Each number is 128 + 24 x the weight over its row's rms, rounded and kept within 0 to 255. Layers, rows and columns count from 0. Numbers have three digits each. The size before them is the row's rms in percent of the matrix's.

# layer 2 attention query, 96x96, rms 0.166, rows 0-40, columns 0-95
075:168130128118153139131156162131115167127093104114124129130142159146155108171133150141131130123118117172127104123192176129139165175190121171158104131088124145117121132112097156165113124155093096131125135101089124119107126129128129072128130104134112151089132092124097113142119157119142110126
101:131075129091145100127123141139154115173108164151142124177169183147087109127124142132137091138156115153153102129152134123164102122117102142154129142085121105116127179099085157145125131113113150173130141080119114142109145139172132169145139124137130113146159123102118129156097122137102103104
099:155146110124178088116143167099118146127143154154108138123124144073142072139167115097129107149152139123120159105101146121153129125162149172120148124157141073130126118124108122133107126137129094136079132129099146132100125085121158095144108093153116148110198122151125145146132142142109095109
104:132117122110127150159111138113126109148144128126092145104129127154134137136098142138103157127120108076103115126140122143110125145179133075102165144136129146125141146158163166180140136130108116166114147131095133127117093178140127118111137150121078163110150126114163112074123181132192157151
105:065148118159115098132142135127148133061128156127170073144137163130109114105132137133121138117138121111149141147137132121137105088116129080113165098127136116119122156112138112188196146132125136122134126115179117071175146127134143106115093139102112140158125119108127125114115122141153138094
114:132105108141126119175136116134132163146146166123130141097182139130151129107135174137109149166112127130141163137131104086113131156139124144150138112160157133089117128115128169064076107125092158130145152126154128204133120118158148130096119090129099123127117086152119148137143159114135140148
086:136117109145125075114109155116142135156125135096169121119111158151133125127114127161139145103057156131161125094149126142146161144151167111155126131183092150093116124160108134085092098133151124073133129106130138104134123062130148075121113122137156133128137132139118111122137139155132128172
085:127095147109106124075136126108100088131076131129103139120122104144081130123149109136156090114153116157128129149102132089141140122141117136125129131126129154107169150149127105158155134152132137174120132117151126094127136100115107094095195158132119099115081107125111097115104072155106176103
078:112128136130109147095128147143098108123055087120154132142110143148166097163156140141141084156133143124098103089109160150123148075144085126124125149150114149165156164120147108110149120123160138141104083117157118078130150140137119121127151149165131123133123138087112087159144118092138108132
081:189156117152145136127144145168122118108133116085154160127132130139136107141149122127122092125149139137150152177096123122138141129148124130114109114128092150162163137150128060088132131136120151116091146161109113093104135108080117162110082079112160150138094111124167131116116104125119165098
075:140113152118142141094138120167092133106117123107129110118184139088138133123150151136147126083129098173130120119118110169136155118111098133176124116083114108139094201127158118127152202163145171139127144140148156148137112137123146133106118152109120148140114132081143124125113152098155139142
089:157110114141083156118143131133120096076120133114111160135120093135133164143132125149116137079110130135111124111109137161075162167101099125105113102126143155102170093133108092125133143101145132102159134190133127104103120096155104122116131135119118154145150127133120128104078126163114175075
110:122151099109114111132145137092150122101161150122084160137137123136133205122118126096133155128085173134138082149142115123135136109093149123068116110130128132132143139156126130124152164100117136085157167159124112103112178114109128106131086157114142135110118089090144136111119107160160139105
127:129130134134130173112140109111108109087124129129102133175121127111118148153115145113143140112139130136123123122158156179098112156106151102071126104122143135126144110179090132116156140102160155118132129149134162041094144141145106159144170113118144115155164150139126091121081132105158153138
103:135140137143120087127107126134143121124167145101108129128093117118114211118112113101069155109125146150147135155123107069085172125123110126100113133103131113172156119169128121129158138105122109169155133162103140141142161112119151097126133139086134100153123114140133145121095110101098171139
075:087120114122124105115138121155120129151107117129148117116136131098165102105115125122122130105130105123128135146120102111159110130195117152127143160128097147108131138127142118105204170085129099151110092118133123134190141092103121137167073160129120159131112146159146110154131141178178125130
073:144134109142144103116171128141114135116125123111120119122099105098126105129149154144127118061130123166169096125134177162101147156146163159146110098131134150137106144138083129071134089116171120118173051154091155097141135126141097116158154107135136158118134144140112123121124150123133127127
093:141150144175167158149130130161142151145152145114113133103143171100187134103114136102112140135150099060188106111090149117133136138101140125167124140136104080157132122129157093133140143149132125105120155155127129152157155112127135103112075122134154138162167110135152155118135119107123110105
111:131126138150111170099130130105130105183141110151137152117095127103115101102097156089146117103152101133129119161116164127112129135116144126184114082122093166152121146162134140101141140163122132119118124133090170104169149129149126090127194099155168108126123126120151133145132106093111130082
105:142130150126122107142129084116154133098154125132149134092133122131155143152192135118119133203122145100131153168117120147122177150122115176159141126121155113131130162090143094103099115153165150145154129132166142171104110079113172120105159140132091122144132122139146123104102127128089135124
102:143129143148141098136140095112121153152131170142099122126158114161158128068127149111147119131140104113092120081121137093130126139097064139123141114105174130102114113109148121106135100107118090147177112143120131139113129099140084116105169112131198127120140104141077131102123171118132136135
109:139116137112132141136124160087138121153122160125093140132124106163075182126111106131137123158117146140142103135134115139121149144127159155110113120126157151131155112130109180090147132116150122071165114119108127137113184108122146075151187098162147144120135129144082151126074133124135154152
091:156114119141163131141074142109117129135134122136131162140096137123142167143132123137123184140088145165123114129139107162128127144090163153119130147112098121103090098110084162127096117124102171091163158143148128177080084110095143134153095112091107120120156121132113153132102109146121128161
109:088116135134115119114112117153153176163169125111130126114179119127140128126143146155094134164108133160096141189130110070136113126147111171117156129072135120153095185103147141104144155147108125109122109117158168166141130117147132109107104127115123093132142091102097112137135132163145124143
086:145143120116127159097124134089112077148134069142135102145153122131126143136102097112159108117105130107099166133168077174141123124127141088087156116156143129119168103173140091128128145133142161168089164114128100094111110139094100145138131125139124097153148125137159109087108132155117141117
097:109181130119119082150157123129135157152127108099133120115130144160127092154153127143112131145134178150156142110125094162084151149096104105170102097143145103126128103099151126123105123119145099066170097164125116091093149135166107098118124108117112140140131135121140127108097123112073099126
100:129124144150103128134130132155161111145101144108138179087158120154168154119156120176098160132144122098139128114153106075127119149148152108105160148116127140107155093123114129142141134175135120116143156124128121137203059117149128125130120150094123123126147099117142120131127161178133154172
110:148161127147110132136099124128114104133150101096099176137073106126176141149107162160126139148115153132143115087135139164133157132130149145096121115171131124177135138150077119102131135124142157136096165137134132075102154115128126159124112132177108132088115108157192092125129133125125110132
085:132113155158158141153104088151133122167118108151137103117124182144145139127081160169133145146098143122100166096128099145148090124160076145143172141125135109138093167083141123118116132124106119115106106137156121163134115117108137088092119115100121119128157085094092148101094139097111130124
090:147143072129155145142107110110127148114124110115125123138133121107148135112112119103146111130101149142127104167129136161153163112194098128098132172162113104142082137162118149140084082118115105167091150143174113152081113112096115161147118116141118115087133157144140082139144100104125136128
100:130152146145160113121119176141140184130105139136154071127165127125141099107171147160160097123153135174128125130131141147162127132158105137140151163127132136124143141119156101100081111149114101144144115110096117173132144099117179113114124121121139140169117146141152166165140164107108091167
107:154112156111134107169113131155132100131124141126129137128125136125136124088142119133145132122143123129114133145107124129152075104165122132131170149074150096136113164109133145128119126128121083126106103101116109190132105117068109129151116099123193099129091090096075170122148172118148121110
062:111157105145125119143134142155159137143157187152089086115151156153095107102133104147090125131101117181081138151102157117165106124139162147141128170105098131104102125115133134137098088154102118199147124114125119139144135142133134168157110129115117087160134129121104136168132117123105138122
057:116112117180119087124106106126098131134076103134106144134109068159095142118148092132150140096137120143117162127125109142135143137106158142149089142160182169141116122115130124075097111121136149155142132120139086128082098137131075157130119140110134116116110151100108143136133117106064128124
074:140122111174120115118118102104119105095101109084078130164105111130120170166123135139121108102121149136135155118170119141119126149098120112138134107122150135176137166163101134100171154134118163102104173145146127095082107140108107116111137122119159173128112139127127096083093093170107143126
065:126073136130130125156100132124141150137136128151157118092125154116122113099135136124155101124141125119107138141128129098136079093155075112151148124108149089150102213109201149133128132146122121128106141116116137143150092126093118117109116094123171178122122104087110155138134158134156125119
076:107160123093136116111138114132131142115124171123114126166092095151123102152124127108103142116120140148141103146131141137117175119094188127129094128126131140105141086146119141133165148132137153138153158128136131067132150124127128147159128158106044161126119178170159108121136088107100114154
058:120137069171150156156112130134133138138143131100123101162139123141133160125151142119141142104123137162146137086116158093165123097156163145164100117149121130134191155164156098104101132085124177123170130085103136106118142121088113126105129113102149149118093106130102124156166127109117129117
056:152137066160143135122125122093113107101102075120148116125102167126153130101121161111100133181108112099143166141126123126116131099104107130127092111127132127137093154151158116135109166132112139075087130107156151159111132129110135160136106104139184080118103084112130128135103107142112113095
059:162143137138133147119096145160169119178111092166108086170136129153130104092093111117136152121107136099069179112100145094123108133147064101107164162136139132128111120129160164126108098135113112158120138134109125110158144090142116127138154134131179119145150132133122163130102124106123133122
092:116169124151122135084134127101098115121110095114120145133092115145150145134122157118097132122108159121139115119145138163086164140086132111112109096137121135129138111174111106115184168113147147087103152147159138080099151152132098139142133146119116118121134142129166080094067081103111142115
# layer 2 attention key, 96x96, rms 0.175, rows 0-39, columns 0-95
095:154168086172149160107130114158187108144134159182131104120117146152126115113114117165110132106108114130117105130131164085166136149128077099097160126169101145130115158095145125146138087121114106161119137102159137105096122128142157099126133168126118127122092110124108101149124121115112133084
102:141137131139149138113116157136135120118172102083174157075086123132122099132110113161092152174098095148177137121111149099139167127141120124170110097149166138148150106123162122135086137121156106091145159132110146089169138130171146133157124139121122077130134157124149148123116124108125142143
099:139114129107114091104121133156078142134119129112129177145125072112057176106124105093162153116131105102137155102135106139165127127108180135113140178138091145135130133154143109107084141126154128145166133139125131167108105148107152137159151114113153143126133128130126120161126113170088115134
107:109147168153150111166107122116193159126131159099131146097144171137126112150175097149116118107116071171128154119111134090091110134120130103089158109129107149142082142145153121109126093078133139124167113113111151104118136130150129145120111130124127141109140117189139118139098131149157101128
095:070152146085118112115143159134138125130134108085146135148119124169125157120173156165182125094161129112143154193113098168137113169106167124167109102107156124117132145165083142155133133145164134099144132132111123103129114139111117120122166160123082121116124139105153122118137119114118113125
103:168134106163114147127130145121110157092130138137089119120102112129167118124145105096103108148105134124114109151100139122151099121070143154141078142090119129149124125121116091150141105120120165108183102108188127120138128111143125114098140131177077111168158085089127126133134151161152114140
089:157092152155123165147120125130139106162083155160133103083129152143135123113114141144129097094147112122148126086123107120162113158085112126112150116102127144163112136157082084115088133164131132132165134159089155160133107083109130154095109168142136111140094130132116082127108108139106154110
096:106128141124147126079111125217153145103169116096121138148170101121157133127150146149104112109091150144108116150113140115150126148159087106134134115117138144126107144105121162107153137153157114125096145116129111172112070147106100104124079139115124072126119107118112104124162106140121120110
095:137074142152097130101110124164140126142125104140115106120097139123154143122093136104145189126176134112185133103102105089113135146145123081098107153107121109101161129113098110126129181170124109117095133161087151140108120158137124094124096138143158103141097094103111138115137117126113142157
106:154118134108113093157147166173125173146137162173148128139143148167124149156117165127100140106125180116128138113129114150123137114156101145139118155120096061125150152127109143107132080090101126171128096128115116166124142099103115125126088141124162155134133099082123125102121171123109132114
090:126138121115131149144152118078155104133135099141165117148140118110135126113124110148106182108179118097147162125148121128124152118160151120102139045130186126089146111116117116129144119139101095108122128104182124104114128153123101124138143128130059121129115108115129118095135143102105076134
112:141151118154137153133113152162130156148131152170076126136186161157150153109127140182136107110147132147097130143147135103131094146147076131156171103168114118134110129118134146084148096139120122151139111115162151111109113136102136100120107133145127124150084066099125120126126172095105111133
109:102110078134123113165093127145105126144116157118171109158144133163111171151140130153139127101131150175116129179108080113120132150076132155097182095080128140173119140123127145112132115092068131153125149089119086117117127149133148124123109128120161111134140141094127130150120148140125134128
120:104113137133151116162139143128130115152149152128135161148122177175153138081140143121125132119159147123108138096095129139093088120127150117175181092164120089143149133109171136112117147117100100138118132138145126096153140135139110114102157135185166095107129084099157151126097143105127103162
114:143142114125122079135090128153125145100129111121099091138128130142127120126145143153115091145110156119110138148166151103131117138099072135089111147081137101114102130126173126111194144115161121134088126129189126128147146152096141162152134122150161092103104164104127113110128157128166112092
093:111159166081114124139146100141094088116126128090111156147133116116122111139121124135177153107146113113120137165134118174151126102131161125095143143120134168118131088155131121130106126146193099082129127091166112134105160128131114139175113145147094129165104122128149115086083109103121147159
090:132108098133147143137135133122156128180115139144085098152145143176179116084107142143132124105141122141132152143137110123159130106132107122149154131147094130117143051110121138055127128149101104144119122105178142114137120142136134116085142192121137124125072113135141136145107125098132150101
103:120171107093095123163146095070111132129151100116180157086126130119079148145101125118117150137137124134168150150179155132120149172084126132096100139114144121085105137136108128098105096109164126139160107120132107130129108124120152157132138088153115165131135168150150115117092123130149125144
111:148108131105198137134123116111163122115159135103141139108095120117146123116124122152089120156154144140104126049143135125152096140132085126138094166120146133115107138071111134108116108110114103163113147158119096142111082112134109149145134124157179142147103166150125150156120093147114147160
118:160123115129140124130186168114077158160129113130093163154162105094153170103118133123137088094118134115156148118167146131146127114123110137158098139133156134115136126164120139100147110128099159098159104107166165153131099124108138097105107112125119143103114129093096105142158178157107097112
104:181117106127124134106131117105134111122094120129086174154151114127136101140146143139142095147144157114129142161131151127161119145097160095113142133146128149126124160158132153127167137162180111108073120117181135097150143137147166134079130123109138074173103134130108154139149138124180117107
100:118127078162122116143108151126148058135127133103131140150136144122113103094096103099132099084109178155128142136087115111114140137125117143149163126134134122139152120099170047130155130115110150159121127154123086122152097137113125146111127156133125106145093162132105117139122097111141187116
098:149107106131115159140145109087110045131120132140130143129115111106118128136105113110140136122143115111115096137110101113133150139090131167128117126154139094170122129159114118167139113116098166131165141114161211105106158083093142115109131106129098171139168115105143099111143149145140146119
108:140107093179171141094137157121083107145084174099113129127119107100122107128133109148153122139124146124143158191135126121158079112141146145131122105111145157129119171116129099122133121152143129097125142123183131108138127162126088118141140148138064131137063149119110128146157121138125130154
101:158148170148096089152133134152123140111130134137148169116123136108128116136154117111125150108089107100133146091126089159104115126136118142133141115118144072126160188141159148161076146115109126094120123147067103148143125094143129160162150102121179122135170105111148143117101145143116101119
113:183144117138146137134157166093146150147104120139116111143126146133125176131093156080121098119140150075155127094158132135146129135144056126166129151118106131130164106086119122108152149139096110106101108119126120124150152122086140129129149131120134121099088111093088129142131166113100128078
101:107159137125149146117121124135104149128175166131120145118128122158151110147167098109173129126109118140101100175162115126113098137118135105113088149136146121148088127153098155162139138109142172138171126099162115140102126141121105136145091146114104088127068094107155073091165111117138121113
117:128107129142138122147096120103120168129131133169134102127128161103118145130103106119141155114120071120115127119146108119100122136153089113111150126152086159144114143088129128094115107099046173167140094125143145152117125136184135126101176126149161116106159114108108132126075151120123151112
084:156136129149124173110125125125150104098124109115183156065130134089103085140123133122130113136101126097159123183146070090151082113114133129136131144107115121106132177116133072144127156106148109107129134152147145121136101113106159145106136123130121147139105110108104132122132188158129138092
100:157099147096085105132127121148068153100134127119104094110176128150104111172159128151116142146119109148120129110081119153118168091118134131093150161120111122165110164141127166102141158102088124110105127156090137156126150136128134165058161136147143125149151106132123115122144136114137150127
111:148155141126123138147146105112100122076111103186132119173099105120119064112130140132115154118135143085141144119148133125157152152112170117113141172143134097089134136177115115179118177122145126112138123132126115116172127122110154150137171157100084118115133157113129128098152100118098131102
096:121095145100121140115140112147136126135082131124145128097150073098143120088129152131157124126124115142113098161120103122144105078140179154101111134103117114126089103125142118141153126115113118174114123151115118149114143150158157128120082145081069096137085140143087130149136133147196131124
073:111082122125118112106126091080150126116154125141081144134111065116136150129139121138109106147115124130074143185102158164158123124120142148125092125143150142161128146142110182119123122111135153144116143108136117141168174092134132114095155140132080117102159133118116115079103088152133121112
076:137108120151091147120116130197115098173137108124116122120145149122166115120120174095131129135103127138083134117149099174148142096104132131115147156098102119127179121097105129149124127063077118132115145099126142120095122078147128124100140128124154116115122078149131121144145178123130096114
099:164141094149150143137102135142138168153107162134138089109141171135128127121125145144124096079091116141105122128152136069122101142180103114120165115137104091119096167096109112106132098110062122160102157142115146116098116150128142108095125127145135128111120118124099122127115194105135132117
068:137097137124136104169138170147164124172154161130100190109121114126138150103140124117124127069115144107155143119164117111129110139150154119116093102078146155072165140136081127165113125147124134113126109134132151142143171104112128126135152133111069128108117123161121125140185132124114143150
060:106162105162127134144107122127092123117104093112127130146117140135129167146094113122115133132100158124132155117131116159087171141131150095143124103138116153168120117170087147107151147141137182137120142151112146086131148165165098111087123170115155162089139119111153099134132131172114101186
076:137098124184094106154109084126145139149131116131141123125103134124180132153134169141090129106115077114117134133150113105174105101104143131140102119106135116104180083129103111142141157131107138115151129067114135119116093110099114088080171163159163118133119118136110114105141142143112104120
074:137097134122116118132143174112135121118154108125136150131079136141124127169166121159117151125178153147147128110140138148095096108128132142129057112107112146114172175152107106151158148120135089108139104087114147139127116142143149138143084133153192115120123184116114141146131153146134101092
071:119087143113123098148097150117091122119111098127098156124128143136107127092114151119132120120091140128117173156172140145114086156111124173148114127148147105109126194104116154124105128115156049132128116111152122142155123112140099183102128091140117144119079112119087106129110135160134126132
# layer 2 attention value, 96x96, rms 0.183, rows 0-31, columns 0-95
099:109108158194112131106123132126142102112129119121068134140117148128140193137117120136111128118125178155081147186131094147115096131091131125092119142135134139143141118110137119104131140159165097109098125152136120158102107138122126096150124138145167135099098150103151137096176105087151150121
108:144135098109096123110143116126103104169127142106120117129124142140139150100104144166116148082094140095165154090134133144143206149174161118137140145110094132136114183128114109120116095107103171160128125114147133149089117095105121109100130133133123119109155128101112128086126124183121156100
088:166072170135131119118054117125135125164105142118179109145136102148127088101141126109085157137106127102103133103146126108109119126102153165085122083135114136154115081139136154130141141102111135112106108142121113095121099097191116155114153139115171113110142110133136125113100141110132119144
070:118122155115135128140100119157082140138085129134130093128118106154165140138157102077116108106108128130148105140140100091113133154074132107131115120125147136177088146131103133132138100129078104111161121106122114134140113093172086129173126140146164102084130153116193126145133138128151097116
111:106117147113106089120185161113123150086125110139091118172109142127139129129123119150119154147150172124137101151153141108133111122116061128131127146094151131122110063148134130150138151145161112094103121165129150131147071150103149114156126134104126106120060150109125150148129111124113162143
112:121126122127130120156148122143115143117125090120109122195157147147116139169118161169135190134147153111097177139173117109103109106157114088144136126079154148131118091125124176166150150155124122135160144140154108104109143132133149105160123160092081111121119100112108143112128149128110142104
101:122079156110124121119137091143176116138159139132126120112106084127127157117150177130094137152144158126112124158119131121146165150108139094169100101104127118129151122121162108126146128126132107113130112145140118138132112085172160089116155155129128100128135163094125127046134139055116135121
096:130131127123121147120126135088111112119111146123148132133094147148134148101086151143096115144118095077117108092203104088137198108127134128143144125144120093143123182116097136153114133082085122172138109103134116147125145105148123105082142138101133128113162138102133133113155098165114134136
099:130167135139106149141131139101081163110122129117134169137130151118103156122140143110118160103130107101102145096157103141148135160162162145126174060084112124140100076162073104124123115136121089152120159145139144182126113133117084123094123147129151138128110110146106116139163116136122128109
099:120112086113164166130123183098105135119118097161122146064143085134103123149134089142141130096158122110146100116117154143108160130103070124140116097120126120114124111129115084156100123105159129135139114101128130129175139154121142147148112143131144157140144124129110133198121153164115109171
096:113131142114118134129128136139130087146106172121145146145113182121162133124147103126120100081107103140131120125065093139103136134111099146104153143123076141142179141087137148152135096110152140156136142096103183110143136117137130144092087106134115117139059125147129125148110101114134091156
094:111122154137099143140128123127134156127097126132122156113121137114158172152164109177115049088114139125138158146134153137126130149084091106140145144170135088142146140119123162152124110138133098090136116100119094075156145142085131128129096139118166141154119112130151093165136115115117178125
089:115168150146171134118100144121169130128143130139105114153127119161086116137157134133169136088127159118102137169127107136141103141102139149139150150153134108119115074174151111121120131135099108095144139078114121115122078163137119103150161147119118145113130104201153115150125146085131091099
091:163146103116158149160140145104114097143124095105091153104098165113128123099096139112107134138172159106160137123208135089119105109130133091135112145097131147106085167129091131124140153123122167121101111135163133153141156130136151123120166133135126130086128119093120145094137101152086109123
104:097184122111149173125145139111113111120126146158213116129130163110139107159132152175148111106151121130119103133142132150105120102144121113165151156159119147120136139116105144158188171118121131134102105131114126120113157159112173145079096123099116144119099089132113152136131134132118132172
090:066148137110144101143117148119143106129117112120138146164158170157105150154067099149136165098142088138124089142114107122073126105121090111105117129140125130102145156110105148179152135119162128151145181118125119141152121128135148159127108142098084132132134134133114126111162150118171083118
091:143143135167126090146142154170140115131127106125127113160118115127124144169101104143115134155131131122071128124118168138118165109123089153095119145111164118156153114112159107132156142110136081148122119120125157119149178137133124092145102124205133151140113151103135156165120119115134194164
104:121172142155153136125121172114145124140139117203125113144116141138133115127111151161103095116121137139130131123096119109136118132075122118136134143160090123100130083117122097139198129105114145088108096123134139052153134131128134162092131137105129096138126108132103120156136127108089095170
090:115142099139155129071139124136122127121113129131128065081099137161128095134114118168158157140134167151105129126110165166169125130130124128139143154152106103125148141187127101101101122141121089120083217121133137127108111149083157116132127134147111116140126120142120128131105126133102102099
097:140138124117087102101145112108102163109123146149125135122121122147098084096119097117140109129114129144133113133146156122182144096171177141135143169169139100125109147170103136086088118124102117149140135120104124147122090118110105155116126113128100141147101125155124103173177111200107144125
102:166161142150142152091174150092125130113138107146131105087090141150109057143091103146114112204149126131117130147099140131120142142149094088120108150129112127119142170114086097123130113140111107135096151172122134122110145195113156106132120137124109141132131115115133126123115166130133116150
081:160113145124124135139107110112134135141091154082133152141118170115161120101139126124112100151141096110095178075143172127100165127150138090143131078140077134128124143109108126118090103101137147155155135162141114123098150122095126122104106111111135144101112119163068091144110139144169141126
109:122112115130130130141093104145131142153134151097107162088082111124150115134114100071131110107124094168121094135138140137160120116100097154130157120155161123120192146127143129122105118146159142125141172137122146156153137090111139145114177139094149125185126105169112109127133087086093126118
095:157102120077153091114120153139132127141127117136099172151175118132110164099135153152113132103157171054118158120147168115135136106112108135116134122119150104102124080138142143121126165097130108123131132104164112108159147124108134106150122131167125144134119129106170158131130119154061157153
107:111139173144134137132112128115151108139160173096103103124084161138139177141128099136086150104065112116149121139129118105097163121087142136149105111116104143102173126106135137123127092117135125127157111151105109150124139114127129107131118191084087120116137104116119152081114145076132153140
096:155169130107129150118157149166114137140149161149138158131128122144177131094142147114121076121123152182138173131060141147152156121113134138147168125132097111135158138066112095148137139136114139160142136135106129123121147162110114120130096133119132130131112147081107132117179131069106134134
090:107125154152161105116173118149166107123186124096121122089113151089139189138155139137116123085147160121093152150094107151151125196092143134125144110145116092123148112111117120122112104149127100054121155133113130112119116132116126123113141137126097136107094128141126116104142123089124109156
075:150092168111120146091142119140152110140116087135101160156120113125165158097109148134132111167110132111154128122136121148152122126114071120138110141138134136106146123109131145119165136132160171157126119129135138114133094156153125075131148128144158107159109154122080055132201134101110125150
100:123107171159104099152161131120160119116142173098139142122109119124158142096159148124097114161143151142095124179106126116155110142142188138122137105135148114122130171105145159107133117162109120101170137134104105114096125097156139105127144145109115147135144145132158161055138115075131122149
087:129136128122152121126155172106145123134118138176125150124132093125134136121119100129081097092126151133175150126135174108156164125049126143144108153164114115085121084134094128148124142083118119143118114117126092098152114136122131170104151151144114137123121123138114125187168157115095107145
105:151130159107093141123107100125130128126137184157107139116180106132049110170160118098097138111088164094141122124113089099135152161129155127111141169125124188152107129134099112137094145132138126148118116111154146149154122083141129154146123144133158097146132137143146148108115136161125130101
093:114144183137138097180145130096154159097155123169094169147157142109127179141099168093092112127140115105091115133131094072118121136096128107123129116145154141113111090112120130097154131136133108078158099149147117079129132132133108115125135162097118118130134128150142148128162141116141120167
# layer 2 attention output (transposed), 96x96, rms 0.337, rows 0-31, columns 0-95
095:155120091157157140146089149144131137136124115115148163104145114143149129134152158138110120129086139141211132095145114091128169146175104160141136102125150092140118140097112108122112128147120134077101174101147156167100142102116139152082120115095140128116126107157122109091106125127134120157
107:090104144140138108115118082098124117117125123126087117127118092129146111105123118134158156156150139119109119116134101107108108117093098126148143109118171130127163049157169181113149137125128067097138138168134121123173088153150143110133174119110134114120122124116118119105133161136130173159
072:119172129151091150113121137152178140135117101133101128109109177178126160148064112135114173129125102146073148145151136132144116127128097130126163112120091103150122141161108157113130120127172130152120132129135156118133168136098138106128083152097120093145142108153081119140124121088115097136
064:157144118135098114138152117105152105097146149187128094119136143135118122091138130141142142134094155185116094172131133181135111141162149158125141137114161119113149127173115085134133108128113098135103127128138143105102116134132157111139126113087136112150136110135056129100100141138141140202
094:126133106113169196123148128116140119122147167161117148121136133131174129117139135113097114135098114115165135103090145152122160123173185129125110131156110132127067165069136157142169133120114151126158164121155154177103161120127119128087129117120093134112126123114137130114120156098108108131
101:126128125125165111075151141142120103165120154130100133087107094165130147102127116109108116128077124207158105080095139120094155130121146131135140156155143114123112128075121154106085123126126122128146164151117154149117097095113093127098142102139130144128154140144118128112129093099099129167
089:101148107114134124154134162146103140130118122098144113106151164151164151147126124159136175130075101096144127117108133149104128149115128140138136145165132120099094125124107164127120140120125124109135158103170101169135152122093151115058099122081062127133107115151122165146150129153157147164
087:109124116148157113132143083145099142091170111128088115110141107145156129136124119132145124128152204139137136133118116122097096119115108125144135114085128122125169112175141131117158106095139114079142081168157125129131152168100140114157136134097161080142116138150111117166145148096139162096
089:130114120133172125133088090162137176115168129126102114089115122128122135108101135099113099135115168175149124168134139124086129150123085122078125159125095119154147159121170148112163126114109101102145156122125095107112153121133145139167136140153130137130131116138176099131105174078134156104
089:134146152123078119147168128125138085107132149122150111158125143094115105118105148119113125095152144135122128160125159103142082139159166097105110134113102162127153127155112106109189116139117141167105121142140133097084087172151107117146159100190137167129085153108128120146147141121135140120
084:173076119146089119122121136087135136109168093153113153156136098091098113129131099109143151123180129114102144129127141110147105131160138118137102133106153127132114119117155101130089125130129125116119135112098127144126103140193141093192126139148108079083135125104129152086117138118160117083
090:143137122123139109141131128100122135092139103139152107114130121089104125116145113143120197145169150182138118116128136112153110122149138113095126120128138104164073163120119084091144126119125152135103145152132176141068095166134119115161114110151163118121099131108096121105099081141111085107
080:167152102136109120176075119124098178139136124110122130166109175148106183121100148126124154115099143159137126087140164135136183121166108165150070113121125120132133129111122085123136124112110150159144115105111126106097127090108121146107100124132119135117099133141074126108143142128137090127
086:131106105155126163124170100137110101095093156131096130131133085122141129144120129098132084100054148119148139109109087122083107128129129118121159136148178140120149115115124165152136153113114111123128125180133118129141123133108104160078163090111149147156098149144143112141152145126134184107
103:150078111124154127143160139124125101127153130118103127156149096094098130145145128099119112126170141138130157113112137128137155097117105095136116155123126148126127148115120113078079122095152155125146111144140144173113099142140119115149187111193157109158115125108140149153139112129101095051
084:172117110136135160117148158143111098114180136101112158151124107137128120104181130113135111093146167118165116105088127114133117139160145152139098139103135141104197107126103118101083109175103136103134105103124125116089101093141118097162150112159155121122148165168123136157125112143120135125
082:080154123128128141105118099100131122140132132139157125136119119151149117120108194151103077132157143144121128138120161108191136125148164121143137092160073104098106138119124077113161094132141149097090136104164120133087135139119106116128120123093085127114146112140133092135107093105122160102
101:173145138109110128141118118150102103110101074136122133189112115127157144142134118122167163137123129116116177134140156180136130109180128116102089126139142126122088092140106145135157124092147185142135138126173164135107118126082101128130122125156122111129106142099105112110089100130132107083
083:132129106127125117167073120105127142139143128079153136164113178113126169123139168080125154152141119061142102082140120119110160131119105137131113075130112134133156106134134115118154125130111182117166132131142100080135111093163139105118150122168129146121157098123145132095133113148112144141
081:102110168103150131123109095138151153091134167138120113155119138128108105136157113130144119139179112107147108146129101130133142091082121125135113095091114134154141128106177118167192135105130112121165075144112098084149165147140157144165137165137166113102137115134151129134097156110133100121
091:121140107099141135172104130118111094160130103114117169170111155101145125144126159067139106123117145068133123077142132114158116149087135121130106123130136150129104102127130090132131144129172182123155091120129091136143103094131127169141169103176149121137130132133158156145106111138103155108
076:117128127132147115096132102116125162167145112131084117079134113134106131114094117094081153120154141145105123130125102087142100146080107129106143151126154175167079114118149133141119145132148129129121121133089117146133104164172123134204123140152146098144126092142178144126118135095102142109
101:150161114152124112160133136144134159098148117087155144152130146149126110118140110184107130132127179083149139141106143128110121117121162110081111101141104087132128142115156108170121163114069152090096128110110138092106156162112108137137069135113128148111151131108186148142118121140129111119
086:066128123158112174086144120110149139091122145126114086089096128134147162130122141134120158115136107183128111103118115126117096133142146119143151104139108128121119132113084156102167080113107140149149169132148124114060080167097112110108116134113101135109118131152106078120143119117140127131
096:144136085112144081127105127149091144138130091119105126165169116153125078091127113152150154125142196129148144100093134108162136126129130170097132126107172094138090105144146127133089139126128068124115142111146091146109122130142140142148125109083106110121109152156135169113154112135108130138
085:106086104130139117148113131137119146101161087137138079155128098097127111154159075165140161143128116093146138098142142116115108127151152112095084131150161128086065065134152108150113121115128130114138133104104142154126120145156160131133139151131082124130134109118144127111098120170167151113
089:164126051110113103163090132120155181122127111101136138135150166099125159130143119100140173120127129134150102109120128124123137147166093171151116137149157128168106149120101107103107138141119125111116182130153119144136153099091164126114090133145109106110090116147163145113126132150139177113
071:093135125147123125128112158164118124115131078142140139134132133137176125148136095150145175095077097084150150123145129149099080125155149094099111164111112142094085121112143164142143149139140144112138121152132116135131101157080111180112121173083123095105115114141140088124096124138126111140
101:149127076105155140142110156139121156124131126120146120105145140124102117143142102139136138103124139157141102100133135132144136137109101151170156136140142095128108128114095139167065169109144104129117144133141140181155199113107179135119074129097102105109122105168151176150138118133108124157
085:130130140097073140136131117157119153055145116144136089199131132121123125151144125130170176103152113102129130110095128104120089095182142105081104091111146144129095125153124109120187104132158145136158129146130126110111121143113123128146119134134119124135094142159127102122117102134149147094
091:123122179149121122099134131155140105132130124142097151135104133151143156102125131133183115137146085161078116132182119121145094121067115112113140087115154102122143152115160144135153120137123106107170145081117134109147137128147132120118131101089095159137115152145104114104140136124205108156
087:164182127106157125117135120184109120126110086118106142117142101157161124112153109138152133102097154181132129148114118181137125125147132161121138155124135105126108155112073141167120122113128138116122157086161133163100142115066125137136077121105115097158115147149157101132101107108118116128